Weights of a small GPT-style language model, trained from scratch on English Wikipedia: vocabulary 8081.
Each number is 500 + 50 x the weight over the matrix's rms, rounded and kept within 0 to 999. Layers, rows and columns count from 0. Numbers have three digits each.

# layer 9 MLP up, 512x160, rms 0.242, rows 429-455, columns 0-79
544511453550487513494466502456556511471527431506474516501489479507470492496485462572482508513513460475497468479447555499511491489505482482515522466550463436476517462518428535533486458494556463508520481534492510470538461467499473423501510493
576515545581486514551438614571517593579510454547549535499539471434478500487424369512413554461503481604516435517539523463531513524590415544460588430488479423401507505581467462635466468461483521595520504547519511549499500512602581418558531364
536503467505479417470462524427481435476483521525412532528523503432433554444509527461536524514483491527470511493458451495520514488458495593602508433503422523428562465500438543499547554518544493429490511476512448493447480560482531425463509548
472615471516511556514468571568572407477481489458460475513453517627480555473459535457518566573518487436450370477513555521479406566360515507481445600592608525483428444502487382599510474597462555474482454510538443506589426517474639417554499453
534516545496501559525448412510449440513447543450552520500563412518430415522535558534512501504458495454457551456490523548444487438477456499547498500480499500484464538510518480468517473484476530517532505419444460499458503499499478440482517535
482579567558564501475439556480470445447467427443557504480520562476494530459551495467463533578587501470516434402508590516503472517487458484460538466536449502453489513454597501455445489553459382507600479546471527491529509508427519424501551557
535454546420508527465448525483485466461587513481502475439537538522460517566435498459502479532478432464472505438491533532434548464538597466473477587489544498576555434479495548469438427424487562551611510520648578487516560477509446471492497508
586472557601552434514496475520423565479537512470463483523555342522366636399606478478469558608516470549485552516516286610416526517248532551428486523645524613500529445414484508483563509643444469511512523579549476545491532392515436449495500515
383519661361518522496464472490501503527439451565406444429434501526602530466509516552572513632501493454429488480478506592508438493585483510483538383546620377482504554488478483472491432584531576536515504422518544540520526386557456458515531503
518509501482478475503510496501502519498501505490511508502514501495497504501511527502476513491522494500507492487509498494512497493485499515509500501500497488496496509501492504496485511513496511504508506501511483498510459515505492473494508495
504500561454558482430561463415560502580448526566528591534529564480556441511488547473414375600470447467471505493510592393526491445439388517476412439489419577481444490568566514575476486525519440501477468482483543450469474430426454613464463482
550488465508531445458515438525500526562476501517618511467452454523402506486547486528490499600512478444509408509507519437500554469461467455467563462488479525500488495512547587568476517470531454530492433533548460467498454453504517440502542574
515489505487498350447463508398525524486571364517546450511407543383494469547431502376549434396477585484582488563448634515418421398591458601538481487432586421527497505552390514543477517584526552431490496404491510494568549560410440538479476520
473511470499588472371438561634458556528451466574551418468528361517534467596557471543409463501582522440463489498571517486537519541549497618466489483566434506597532525434424595522426488546454551497499575491533428479505497435523509514485453485
508490503488489511506503490483497492512507502492505486513510514494504476509493495502497509504496489492496497512519492499501499489504518504499512490487496485466513484525495508519504508492511510482514489516487502491493509490523503483503500500
553675630543524484414482454493600537578446547478530477442527554654438437497596542508572613597510640511459512541523474522532580503478513478487355521600520618412438579471632482436538453674524544512379533463517416543489488465515530523459418375
496536556539525497493453572397475486462404532489491465537526554498523466477564507537477437470565535481438538413534456584526458481448582517531532419503586583592505531491472507536499515511415475602534491555502395440495487490460427573540450466
516482500572408548516506523469390516461526506576466453463509484534490507616610525649525498446497490465395555513662565506410416451507532338504493485468576450359554534456600523483483568485430447616509493426663550567469586424527550456397472508
477635545479445542515490460385566495549424578522642523495344404467428574443427494369399499591493532567531576446558538430518550527457416512460462513582506469462452561578514496512487550515570417466528661396527584438494514466461537432501550371
474410586508505539568494509461499447579474470597495381539514547549536454531429576462623594464522579486524467555437450360419554495477431611533496436441605544470424542407530405605578402512420494484490476472514517495425452551430522507450542460
498504504501520502503499506498497504512509502508492498507490492507498476500493507509485497496512501509499511497509502500493496512506497500493509501504500492502492505494501501510514495510519506496503503501506501505492514487501499491504498506
389515469437422500503435465485476519345566476626624432545595526635583403544468494484495495513471481524509498483424407538396522505525545502495459485447512447429461561414540435494478569460456488498438565405495542478471453450490494419451576488
512493495504498504516507508488493500484498499490481503495494518488518498504493500508484514493497486497510499505505497491499504502506496497492493502509506497485505511506481499501506508485490489488510512503506509512496502499501512485501513504
407477439484382396486430517472492469439433418529578487544514524514474535469487540483508563476431458477501637550551482410445541474440496383546608400460443471511507570427393537571507574581445456578506508477475482561509496530433544510452467511
478467457557453503473514374531518437450491583503513478586512423522484368340492481549372508485409465432472487431412474417417513507543459583509386493494500608522471471510444509467532494547665588551473491439573616499511389568551628588451554468
440488541557537562455463505450455491525621685521397415532579461509575437487367446450460489466344598477445494526512432470464551488533469411531514556466404546525526514582498511492495398368516458560417504412575473547424506576502590426528411466
473536488504523529460540529532552514505533494430518516571493475513539546424466419443468483549511571468402555437482501465524458432461578486524518448627461590467540462518516476515460459511411449478501436481569434565507488530529542517504603425
# layer 9 MLP down (transposed), 512x160, rms 0.143, rows 429-455, columns 0-79
468466564507449500503494422527546526459475507458472509449439529606440527444499508511532543554494536473574431452441583448571492516471501566542569585510478433450492548440466511437497524565544406503485456481450477509417498536555495540460503569
477535432558547537461531539563492497598536437478529449500506558485552551530429498511485447496671528459516455486359444411469469410456548474462412381586579473502536415440537472480468509405540626509425564494552479493528470471459555445507561520
426540548498435552518544530571577471442507538408525542514490502449556514591508534580525450532533504473510531517470459554448536457448477468459536553467502482523484553496529581504469447454489557504504560487539474570455551466510541521534408466
427526648439423474518508477435492511477510406594399598620472467538452459530567551489443530282525437505544524513473407414449450513474500525508454447376469418470581563468530529444415488415529475420537431557492500523472445439492364576492563545
541505521526469540476534524520475456499598501500510501437515484443532520482484510490507547459542539533498511556537537532474531551472464482579448496525568439553575558528429504549536548489439534478462542584481491521512533515471484520509458504
438513456425484474515501553507490476501547545482443448491529550527511520554504459542598470447562535532456530543457493516481485414624522430541516520507471486575464402484506442433506510450518532453488459615506572467544437559632507496590496478
449542511507474498454462613491529602574548421525570573459443460521498502522534513386437498503504438509467553541492526562544524549505437509517563489451504537510492466570379400513500453574526387454482586431466403466463559558545415507401465529
450409636473527470522428536457507495494547602421558401489355449556523513510459589465477549496524509484469653441605425469514562502478508482514489466607499549384439447434512570556420301564397457455628493598506529596483486497545520536506498528
483489478476493484462496468591482435550515550523437479463480529539464527484532496466498500491512510489568445471541491467598457495484431510526502494472465521473519533490492566527506455549585476426495494474438500483521468500408543619477531582
499490519482518486492510518489497494487487515500496512501496508510503496497501510509506499510489492497508484499526505510492506508489498497494495498492499512512504494504489503489493484488482498489511509515520494502480486514506494499492489478
643424452448507598554529557450569417436467395494467474375522485574512421596625603454556510527508528519577633496439409455577452489473479462390484528515464486536519435585437575515487543513428477455457454581470482498543539484508527448523462431
514439479387530517432510531432463409557474601458558457625493401463519375541467481525442483511453593647469509492539497459517410519455466455543484496511463487463602430530508490505491501571515504460500535531428620503514476567531510437458475571
489587551525482460472451520547433509575384623508422558514555527535509503473372556537542507490519542461459511472539455537505380469451614508614555434461499587548567518393482488554570472462549584531460520530460464495534470460427601553616461534
508340562566579504501546538561527514594505418379540432508479548478476449526471477507428551457439476589527518486493529427438441491500513436499487497441521524524569453605497456414556463479434476523444480493493556468568464453537452472525526444
524488505497477508491529494520484493490527489508519493493526505503478503509499494505520511485486504521498472500510491513527494514516507503489493473518496501499518499502510496495507495517528505474477501494517495478495481538486503475518511492
568511506563452379445458438386586568376578462412325465569356561426552581447520495528568534420461423532698423569508655545531653687506509430593379433523455458432559563483531555470467543581585534493574446495513439472458578479460436483526583575
539510478533576363447596525518520494323480438510553528553443520479513526526479504545423493472487513501476411433527615570564544590531560467464582574511511521523461521512535470439574536448524513452501397464488486461436399545580606572558534424
428470526568455476527498466515620562422512398514490554508459553538572534419439397460458605491518512441487447481465475461579533493445457491609453503573537418569482451442487518457584463552622500557527459532392522438545482507622549553525379469
491420444432544397357456555567370472508536511479546481425541470446574467518470482527493526432557585383477464452600509590583582501451572447484509395473508471519522429568509533485520525325467522498355490359540405566382503449504555559347555478
521555565458336453433521429503466570438474534358481520489572371560444596498460458528500528468431404494478527411509486553558461503498563382555447455542472577460670460581543533536466495598519539508447520472515507503494572425437477446532584552
510503492493497502502501495486512497512497503501500509510490509506503486500498497501505502492503501498491490501491495496503499505483497504499502496500499495513503487501503497499507482504510495514500502505507498489500504492500524496503506511
521503486431458467463527505557397530630483512534486420458440538462547644403415541472506501533572557564491606488489451538547459475559581489439634491459426535575475458574427671580437462514517457544573530610521497464512532542407391520540548466
499500501493490497505499499497507509511515512494478510496510488503525494490507498510492508510498508484498494493503505505503505493516503497505496502513489501499490497504495495495492503501511494503497500494481499509499508502491508488491497497
472553516486445546550516466540387401474448498547543485473481508406470653451454552584513483462474557542526401471447564507520610498469493517543408490480508635492531481538597534533391471430501510416488547493563465528405501477545563545459329503
542577449595532583522378471557521451602456528478493416621485507595469429501549570456538556654464465528504504431539567512507511562423618460601527470402508414450606379300499514565424502594509481662570498577428558727445558508471475507485529473
543593501478544422464558511499496495446336432487507538434513463481592497475397491505480548474497477496632497560573504498428530531425536468449515497428469578508473453493499530505556541536594480432546497493518475577508538540564519522503496430
534418527516451518526418541559464551496516400544425532527534449503390460474526449544564563354541438517451545466520514524522481368514453476465478530508486524548506644543474557488584528472521520457449450572525544441589538528466485499548449519
# layer 9 MLP gate, 512x160, rms 0.252, rows 430-456, columns 0-79
406536434563396501567477522572684656482418511633497463488575527523486589391551500431618402522522503564505425534555458412467490432434505467518440535580583539537465558512499375519434500483524492636460501531443475413524539505437547476546458462
508474475406535465522486477472545497621529495530470500526594559531453499478509559495514500507492556485587456586480488489471481464542483586525571463438587433509470526514518448474462522587547437474444552507512498555479448479518554491485472509
500510478421495458494551565510468387469646560543421420573472458447386481489457632564490394453510456472431466605587473467445526623460583509482494509433425431412473517584422508543461420553486557458421400572599566498469587481481518581475467391
536411534488476499535430513561526499500514449528508445540446554501562528473458448456575473519506489592511532526524485536505560503481478469437518497537481498496479533451550481530447493529505527514490527534469469497471519482524482500481491545
538471522438465499545496474509556544578584506557507512531443463473504546424505569507481522543433515609583557557501469517543506467522478559433513551451498502516409440472415476513535411413540543447471569449464514593522621530572500439524517545
515518352542391527620513590498480408546505460491488553510553567449470569529595481482474432443564557505389526545457514514526446520489416521550593461477533565440499485495476366526511526529509507551452491476505456459496464467462402532416566549
471416495367592415456571477393452434466446570452507497477579400583502586567592540588607562471475439587584446450509464572600424435503598475430476545471511381521414474502469470475627374528388521438464424531517508554478581559594509541471421468
396495512533442557479588532440600453489498545521472511503480426519476422402476495624552403518543479494432488554503578527566397489582481419545415528541573441495534488459510420519469508499441413622565566674377529435485366471541520489511458443
515525498489503476504502496503485511500508519478518510506494488509492507510530506486504486492482501515510523492526509488482490489503486488493488524492505492525463512488503499491473518511527504503513497520506477505512489503524503496483498490
515416482487493515462493514520457523546458484518538491463452525506501440606399476485508411440475547489446441493414499499530538530562380526558522481493508612531431556471513540485481458560427473468500497500469511468590484517548498581454485531
485458506506533466545724465529550511500537431459532504390451479440500453377488566563429474571638511571437416509471512589448545431522436475475518377476456464501529477598439562411461633596542441499435453420508426464535503474427511479577510524
416488449458595540578534579506511446433518422464491536495561492508459409522542469524461563442546480525519478563466482471567546605571503498457408386477477579485466527462583404552506512513571504497460515512527416555402467352553437416447493507
429432459525484528464526451510485542476456541535481535544453456515372467591501559464466425563511469549558477527504465567406455551475510469506550455508490539518517481508545407457542439538541542426490509520531543485591451466585495478467587502
499500492477521529488499508485503480503484517506499483498509491506506499505500516489495514528518491503495502504498495515497485494515511515498500500490508480474504470522506510497505510497499509492516495517495511475500510499513490498484507511
606521487498535534488602426395528476519614451524529542608587611614587431627511369543463498563546563579440439503517444594518512530489486486518411639598478532422521506338532470415426511533619493423511454341468427506557538541319404406395511456
473548570526533525509511456460519396521473548495570475574461531463483379540426399523562506416421551467461498463471412470542445543503464502558535507483594442524560615474444478456568511411423498541506487493515397418465576542521583553497517386
505569471536470536542484423480532442491453671481477505465420612505468438440545449557578507513531524479421488574470510416403440398520388522482495395547626441476479487584500548526486502507491496534462443491380522487414508517404523463561376577
466548530441511415515514454537456527500448602464435556539438533435483508548480588572511542536468473521571487496458416603436464529518627649437479553447565467582456356473460449482472471523434572510574518538495551556562419518499466516341442471
480509476570489424553564508550616465472614436566359567547460497476429472464454446549449436533474425512569423599548439599513488535430557517426585445548470524525532471559400487472515594483471556566546429541490626525598541482539500501546507564
501515516497516480501506503502483501491480496499502498492503497512498490502517508509505501512491509503497498506486494490484500501510501511495501520491504503499494494496505504491503515508511499483508510491505504496483494507501497511495501499
519595459558476465580556565475546513553469479397477482432460562466529621462513474447561533541561495565474565565578522502688458489455527493536562498499468588532521540501456458447473469568560514554606423513502512445413541449460468407397436526
492504499502522501496503495502494496491499509503501492513505507499508496508522510495518486509489496491487493517505489489494502513513501491508503510491504505493506512494502495509492485504506499506495513502515491487499478495499488506486496515
525473403485497497451487599486472418529595530518497507460622531459495498454501453537448534560452523542403542463555572508467471476433539392547415495518573367534441428420489473524537465515575481457508462461463457434474522472481497516558467514
501533547523554547551524476426468497365559534443495492561556475477641508468468571454561435367442518488533500502524481614449484536535407512552457546555515415414453508608475533432551451392459446536501458502453395497529564513600392517510592575
593460470558488505456554561424492508503486567563486501516500484483535482459515381593452501470594581548512581496414526440518485516416567466589437583475599505461472478479448508422413555521480540451646489625495453321519489561489508542486503455
512536468451543491484569538476498427475577548432553445453467529527474565464552512491545488533502454456520464393540538457467478489476480414544398344489387612511523532502474494477543478494440503487473455525518479600616533569570518564479539459
438528594487518391436481444577414501569524414474519581460523498434437561551480495526463491510548543493488524460545482492493483497528433584560442522625492492547505447531528451639512475569436510462534579569516582417485486495363492528455499449